config = dict(
    n_layer=8,
    n_kv_head=6,
    activation='squared_relu',
    positions='rope',
    extras=['capped logits'],
    init='uniform',
    init_std_down=0.0,
    beta1=0.9,
    lr_head=0.00235,
    train_tokens=170600000,
)
Each number is 200 + 30 x the weight over its row's rms, rounded and kept within 0 to 999. Layers, rows and columns count from 0. The size before them is the row's rms in percent of the matrix's.

# layer 3 MLP down, 192x768, rms 0.0452, rows 145-178, columns 576-671
093,188,199,194,180,154,185,191,155,217,198,173,216,178,218,191,150,179,219,190,196,251,200,158,255,211,214,183,236,199,172,271,218,210,232,227,197,190,242,154,293,186,200,212,228,237,211,147,197,228,184,182,168,187,190,174,186,198,193,174,212,206,117,183,223,199,244,228,208,147,173,163,224,228,186,270,172,230,204,178,186,176,171,246,218,221,211,220,229,202,233,195,215,203,193,123,160
098,212,237,194,184,260,212,255,173,185,210,230,150,210,200,220,220,218,195,213,219,231,207,179,178,218,213,221,120,177,173,204,214,222,201,231,194,208,201,238,213,172,196,165,174,191,181,196,209,196,116,184,209,159,219,122,192,202,170,174,195,165,111,207,187,230,208,179,214,177,169,194,216,183,156,200,197,238,165,197,211,189,158,286,178,184,168,275,231,257,238,212,155,117,224,221,207
100,226,166,192,189,212,185,151,168,159,218,176,241,186,210,227,152,171,213,196,207,152,203,194,217,237,196,247,217,176,263,231,201,188,196,210,232,199,238,125,155,191,180,158,146,254,198,181,193,180,185,217,194,175,219,195,163,214,177,162,159,171,167,201,166,243,172,146,199,186,207,172,175,172,177,187,158,231,166,239,241,164,166,164,157,208,212,212,182,172,178,198,185,232,213,228,244
100,198,211,189,178,215,227,157,167,188,197,219,231,241,151,181,152,161,211,238,234,191,186,202,256,192,216,188,246,279,215,178,235,206,226,200,215,193,253,300,187,219,220,208,196,195,177,273,217,244,258,165,214,184,201,219,193,237,162,233,159,245,195,213,197,239,200,192,201,195,186,137,188,225,227,200,189,230,193,198,205,212,192,174,261,169,216,179,196,230,214,199,224,228,210,224,201
103,221,267,150,209,240,211,243,146,126,176,157,200,260,185,225,191,184,249,273,202,207,192,210,155,149,258,228,208,225,262,201,145,232,219,258,227,175,189,256,203,190,214,226,223,235,183,264,250,159,289,174,212,213,195,218,173,195,186,218,210,203,287,241,250,191,210,219,148,179,222,204,232,222,197,194,160,175,167,209,196,229,212,204,233,222,220,240,199,227,234,252,186,198,207,228,211
103,160,204,194,127,164,173,150,239,176,186,244,192,176,239,221,207,192,230,231,226,191,199,237,176,151,233,242,206,168,198,185,203,201,192,224,202,244,225,197,125,186,236,195,196,221,226,196,166,160,231,203,184,234,198,212,134,195,206,250,190,170,240,193,189,208,156,177,229,187,205,170,170,188,176,230,225,217,197,212,197,177,192,239,246,183,240,202,191,234,251,154,217,199,190,251,177
104,160,180,235,196,187,208,201,202,183,151,219,243,226,216,242,190,184,202,165,190,185,190,240,205,178,212,211,199,203,134,154,212,196,220,205,173,235,209,231,180,233,193,178,179,206,193,226,205,241,132,185,210,212,245,184,184,199,220,144,170,176,223,143,186,198,171,121,177,221,166,184,224,221,171,231,157,220,208,211,170,238,218,216,225,194,229,196,172,212,223,157,203,227,209,239,231
099,205,174,249,164,188,197,253,179,193,176,195,160,149,198,209,198,255,213,225,175,135,201,240,207,225,195,228,182,242,255,207,177,220,224,184,166,233,177,250,145,203,159,220,227,194,237,199,173,184,222,196,134,202,198,150,204,211,251,191,204,182,220,172,233,197,205,216,212,168,205,214,191,192,174,191,176,217,156,198,212,160,196,184,175,206,171,221,207,150,214,209,204,182,188,181,155
103,175,204,162,224,156,148,200,201,210,187,203,194,209,181,230,144,191,209,179,201,203,191,178,219,271,199,168,229,180,166,210,236,184,216,165,167,211,199,179,242,228,206,199,141,221,214,205,237,199,220,172,189,267,178,176,182,169,207,139,180,187,209,253,177,246,227,175,243,200,155,209,194,212,146,227,217,214,190,152,250,211,228,181,172,189,203,260,211,146,256,180,175,185,229,198,177
094,245,223,184,218,209,209,193,230,202,253,203,212,203,195,179,195,197,169,160,245,157,202,240,208,181,254,160,236,175,233,218,257,208,208,205,184,221,199,187,177,173,175,185,222,230,184,153,182,174,198,151,181,217,210,238,174,217,183,229,211,197,215,242,261,210,231,188,189,232,232,237,216,212,289,255,216,201,233,204,199,175,210,150,194,177,243,145,197,200,212,161,178,172,206,220,158
102,194,163,170,196,224,209,228,239,200,210,186,168,189,183,148,220,148,200,212,221,249,191,243,210,205,244,204,150,153,165,196,221,171,218,214,215,229,224,149,233,227,139,220,169,157,196,234,201,223,149,234,199,187,212,197,220,211,220,207,156,161,179,238,177,210,223,223,228,189,159,246,190,210,173,263,210,179,210,152,204,254,241,200,163,190,239,157,198,193,198,193,204,219,229,196,194
100,209,207,198,220,197,178,189,195,173,220,184,208,202,237,196,260,137,209,165,213,169,203,159,205,184,214,247,213,225,261,231,151,224,231,137,199,277,216,242,163,163,121,217,216,204,162,175,159,226,152,167,228,193,207,204,191,238,193,242,192,209,189,205,222,233,258,152,187,136,163,197,148,194,198,172,212,214,182,168,230,220,170,157,211,189,167,237,202,217,204,193,166,179,202,185,259
104,204,193,183,258,179,181,204,193,173,216,202,243,222,178,247,189,235,214,203,227,207,202,226,214,205,163,169,175,256,222,270,168,207,213,211,225,188,148,150,190,209,189,201,176,187,272,197,162,185,216,184,195,169,270,234,191,192,187,194,215,168,175,217,191,206,208,173,213,231,195,215,170,183,207,183,220,183,195,225,236,204,159,176,227,174,189,258,179,190,197,177,190,217,228,189,180
098,255,187,232,174,245,264,227,213,207,275,175,214,121,215,218,148,181,230,232,235,187,194,236,228,219,173,224,205,196,216,217,222,153,141,186,183,176,168,217,154,197,211,155,196,217,224,198,222,153,192,205,185,205,254,219,231,158,271,197,237,210,204,182,171,214,220,215,177,224,180,196,203,181,223,144,187,224,175,233,176,197,252,163,159,211,189,203,228,192,162,204,189,203,172,173,226
097,177,225,168,206,251,211,181,150,190,211,199,212,201,185,180,165,231,143,176,148,190,188,173,184,164,148,263,199,185,186,218,191,205,169,170,174,185,214,196,182,231,188,166,216,202,175,186,174,167,205,224,210,137,218,156,212,165,181,215,180,175,172,183,202,133,161,194,212,206,199,175,239,242,166,142,212,191,238,214,206,187,223,181,226,214,141,161,146,178,197,196,199,174,185,210,200
104,233,217,228,202,160,189,187,181,216,184,202,262,160,211,211,223,238,203,192,206,174,214,209,170,193,240,212,191,211,198,167,219,259,219,231,217,206,202,149,197,185,196,244,225,195,156,196,231,257,254,137,154,197,181,136,220,252,168,176,227,151,203,225,249,216,173,205,203,154,230,186,161,224,156,201,172,203,188,177,201,195,184,208,210,200,193,225,209,187,231,202,222,196,238,245,234
102,177,181,228,197,146,217,204,198,215,266,230,222,173,151,279,237,258,147,173,239,220,205,210,231,201,175,165,211,231,209,232,222,207,215,154,245,241,173,159,216,227,222,237,194,242,210,212,191,186,200,223,183,160,194,150,207,192,181,212,207,218,268,223,229,154,168,181,213,207,210,204,213,199,207,188,246,238,192,179,232,188,243,215,200,211,170,213,195,183,217,247,226,207,214,214,208
104,205,227,242,214,191,213,189,224,237,206,232,193,216,212,183,141,182,232,173,210,190,210,210,197,219,218,191,192,148,191,246,206,187,216,238,173,161,178,148,208,223,223,205,180,255,269,157,184,212,186,203,204,204,229,219,180,193,255,222,184,207,169,275,171,181,231,220,302,191,215,232,230,255,253,164,214,154,191,207,237,229,225,192,191,212,198,167,192,204,214,146,213,241,226,138,185
101,149,190,219,194,206,196,186,215,234,122,223,201,172,201,194,217,208,176,220,247,208,198,234,201,229,202,200,176,216,200,219,170,178,224,219,188,215,196,176,199,230,184,188,227,192,175,280,164,175,192,220,217,201,192,210,201,198,224,209,216,236,200,174,178,173,213,145,248,268,266,169,204,218,197,177,228,218,252,213,176,193,246,238,245,242,182,165,280,201,211,187,194,224,219,252,197
101,194,171,237,212,186,203,213,159,182,166,154,214,199,207,186,140,179,171,178,261,232,195,182,239,206,249,176,186,201,239,190,157,208,206,147,207,216,176,193,204,137,132,221,183,181,235,183,234,218,166,147,170,216,172,231,206,275,201,220,201,247,193,193,207,191,229,171,235,215,183,208,177,189,157,250,183,162,178,214,178,201,221,202,202,250,177,170,189,230,174,198,162,211,208,219,254
098,200,240,168,262,129,161,136,228,218,202,257,172,218,193,205,172,100,183,192,173,182,194,124,183,223,129,177,209,177,177,163,206,145,202,187,147,230,226,184,245,219,222,199,216,192,199,186,268,194,193,235,225,201,182,250,195,167,184,163,188,212,203,114,190,159,201,164,248,142,229,195,200,221,234,207,131,154,178,203,275,214,179,241,186,216,161,263,204,187,182,190,200,196,200,214,207
099,191,228,187,195,225,197,248,142,188,207,214,175,198,193,231,216,155,253,195,200,191,203,175,271,215,241,186,208,184,213,182,270,164,266,201,235,218,207,188,165,214,221,172,289,204,192,205,209,214,213,179,234,235,196,156,236,186,281,205,226,223,184,182,248,209,151,196,240,183,251,244,231,216,221,247,216,221,187,239,206,234,170,198,222,204,225,253,182,183,205,238,205,236,204,147,197
094,200,142,224,212,193,169,244,222,228,205,206,200,249,197,157,192,196,229,187,206,200,194,203,200,190,188,179,199,209,175,268,269,193,196,226,234,172,156,208,158,213,169,180,209,203,217,253,219,171,220,260,211,140,228,235,161,187,156,213,144,231,155,217,192,182,211,214,179,179,183,158,207,197,230,209,197,198,179,188,196,202,239,157,226,217,205,205,201,180,213,176,167,213,240,193,196
101,210,246,164,184,232,257,190,187,239,141,179,195,178,205,184,193,239,200,178,217,190,205,198,194,219,211,188,223,264,234,192,183,212,181,195,271,168,195,205,160,202,158,145,202,159,163,176,266,201,265,149,145,163,157,174,187,188,180,198,241,207,245,126,247,253,211,218,253,177,259,210,216,237,164,188,174,209,158,139,231,203,226,248,250,203,254,237,176,229,178,229,249,265,209,180,184
098,262,231,212,206,220,133,221,189,167,175,244,204,220,252,201,183,171,179,239,178,191,196,181,180,198,195,212,214,204,175,168,244,181,219,194,208,211,204,226,191,232,238,203,263,173,187,226,219,182,219,193,187,183,287,179,218,159,174,217,151,187,208,224,229,179,194,198,176,216,225,199,197,186,219,218,183,174,134,200,218,228,213,176,250,195,250,152,228,249,242,229,211,125,188,189,243
098,235,187,181,184,151,189,193,177,207,202,202,143,209,166,250,180,159,248,230,178,219,186,191,222,196,180,237,226,199,197,206,278,270,190,244,239,243,235,251,203,210,208,173,191,224,212,205,211,122,162,212,261,215,168,176,227,219,184,157,211,206,226,195,151,208,251,215,195,227,196,216,265,203,211,277,216,173,193,203,203,174,214,177,277,209,188,248,170,191,188,208,178,149,164,219,216
120,178,212,194,150,153,223,197,185,190,210,161,193,221,164,195,224,214,198,234,192,208,205,214,160,221,171,198,245,221,202,183,215,225,212,221,182,242,178,200,169,207,173,191,230,197,181,166,162,133,230,128,222,218,165,208,189,239,168,174,192,134,226,168,213,203,150,165,209,149,247,194,175,166,181,187,241,239,185,184,208,223,233,182,181,188,203,149,239,231,222,221,216,187,280,186,223
099,157,193,248,245,228,210,192,209,159,217,205,213,152,151,190,235,224,190,169,216,224,191,233,214,268,217,168,224,193,206,201,191,192,211,230,269,158,201,235,254,172,243,226,240,291,157,195,178,203,188,203,235,150,112,161,199,170,214,232,220,177,225,180,179,209,258,215,224,178,187,192,200,181,195,188,221,200,259,208,164,206,193,209,178,186,236,185,173,156,216,188,223,216,211,192,142
101,168,213,206,279,192,178,233,244,179,238,154,222,161,159,191,252,216,184,214,235,209,207,211,212,209,174,183,245,239,221,202,207,181,175,205,229,149,260,205,233,199,193,155,183,251,178,211,198,187,174,228,231,223,207,226,214,189,201,166,213,163,213,208,156,202,255,206,230,225,258,209,205,231,273,139,215,172,158,259,162,227,202,196,213,231,200,205,180,144,216,286,241,204,229,277,206
099,154,183,190,187,107,196,185,206,219,155,178,225,187,181,178,205,201,182,191,218,220,205,246,128,155,215,194,239,195,214,175,206,184,173,125,150,220,189,233,216,220,199,266,125,187,186,247,241,171,185,161,203,211,181,123,217,220,212,196,166,193,214,125,182,171,153,179,188,187,178,189,223,201,211,159,247,194,215,187,184,199,202,202,209,166,230,146,190,164,137,200,207,219,240,261,195
100,198,128,213,167,223,203,204,188,210,174,216,192,240,247,218,247,152,235,161,201,184,197,179,233,191,187,164,189,166,143,189,163,178,218,197,145,197,228,204,213,196,226,186,170,165,228,184,247,234,195,204,218,246,184,216,235,201,222,203,242,200,201,275,133,193,215,179,223,149,202,168,252,151,236,180,145,210,202,216,197,209,218,212,223,220,191,218,249,222,195,133,146,209,239,247,210
096,266,142,225,220,189,182,137,241,203,222,197,173,189,190,209,178,187,193,217,221,178,186,159,265,211,175,154,217,161,219,140,203,195,180,168,238,226,188,148,231,145,185,135,210,191,209,230,179,214,161,219,193,171,220,236,273,154,208,206,186,217,158,208,172,196,142,169,230,211,220,216,206,228,204,190,250,168,189,182,200,170,129,165,203,212,170,214,177,174,196,188,210,172,180,205,188
096,200,216,166,268,158,232,167,231,182,205,160,146,171,222,209,193,180,222,200,195,180,201,183,213,217,202,201,144,148,174,211,209,202,210,224,186,202,167,194,156,172,146,183,192,164,164,216,200,174,189,202,160,204,192,163,219,217,234,216,224,196,229,206,197,201,169,191,180,193,162,177,217,176,219,172,169,169,191,210,217,193,170,173,214,122,167,94,200,184,196,199,209,147,216,154,171
109,224,194,167,255,180,177,182,226,192,119,156,153,182,183,167,221,200,226,184,189,168,210,185,187,190,189,193,183,214,198,193,215,225,168,260,179,191,206,215,221,195,224,193,217,198,189,210,229,193,167,194,180,176,196,208,144,207,197,195,229,145,187,175,214,189,253,190,194,216,127,179,185,226,168,235,172,205,177,219,137,210,213,180,163,160,153,180,190,218,209,181,165,100,190,186,184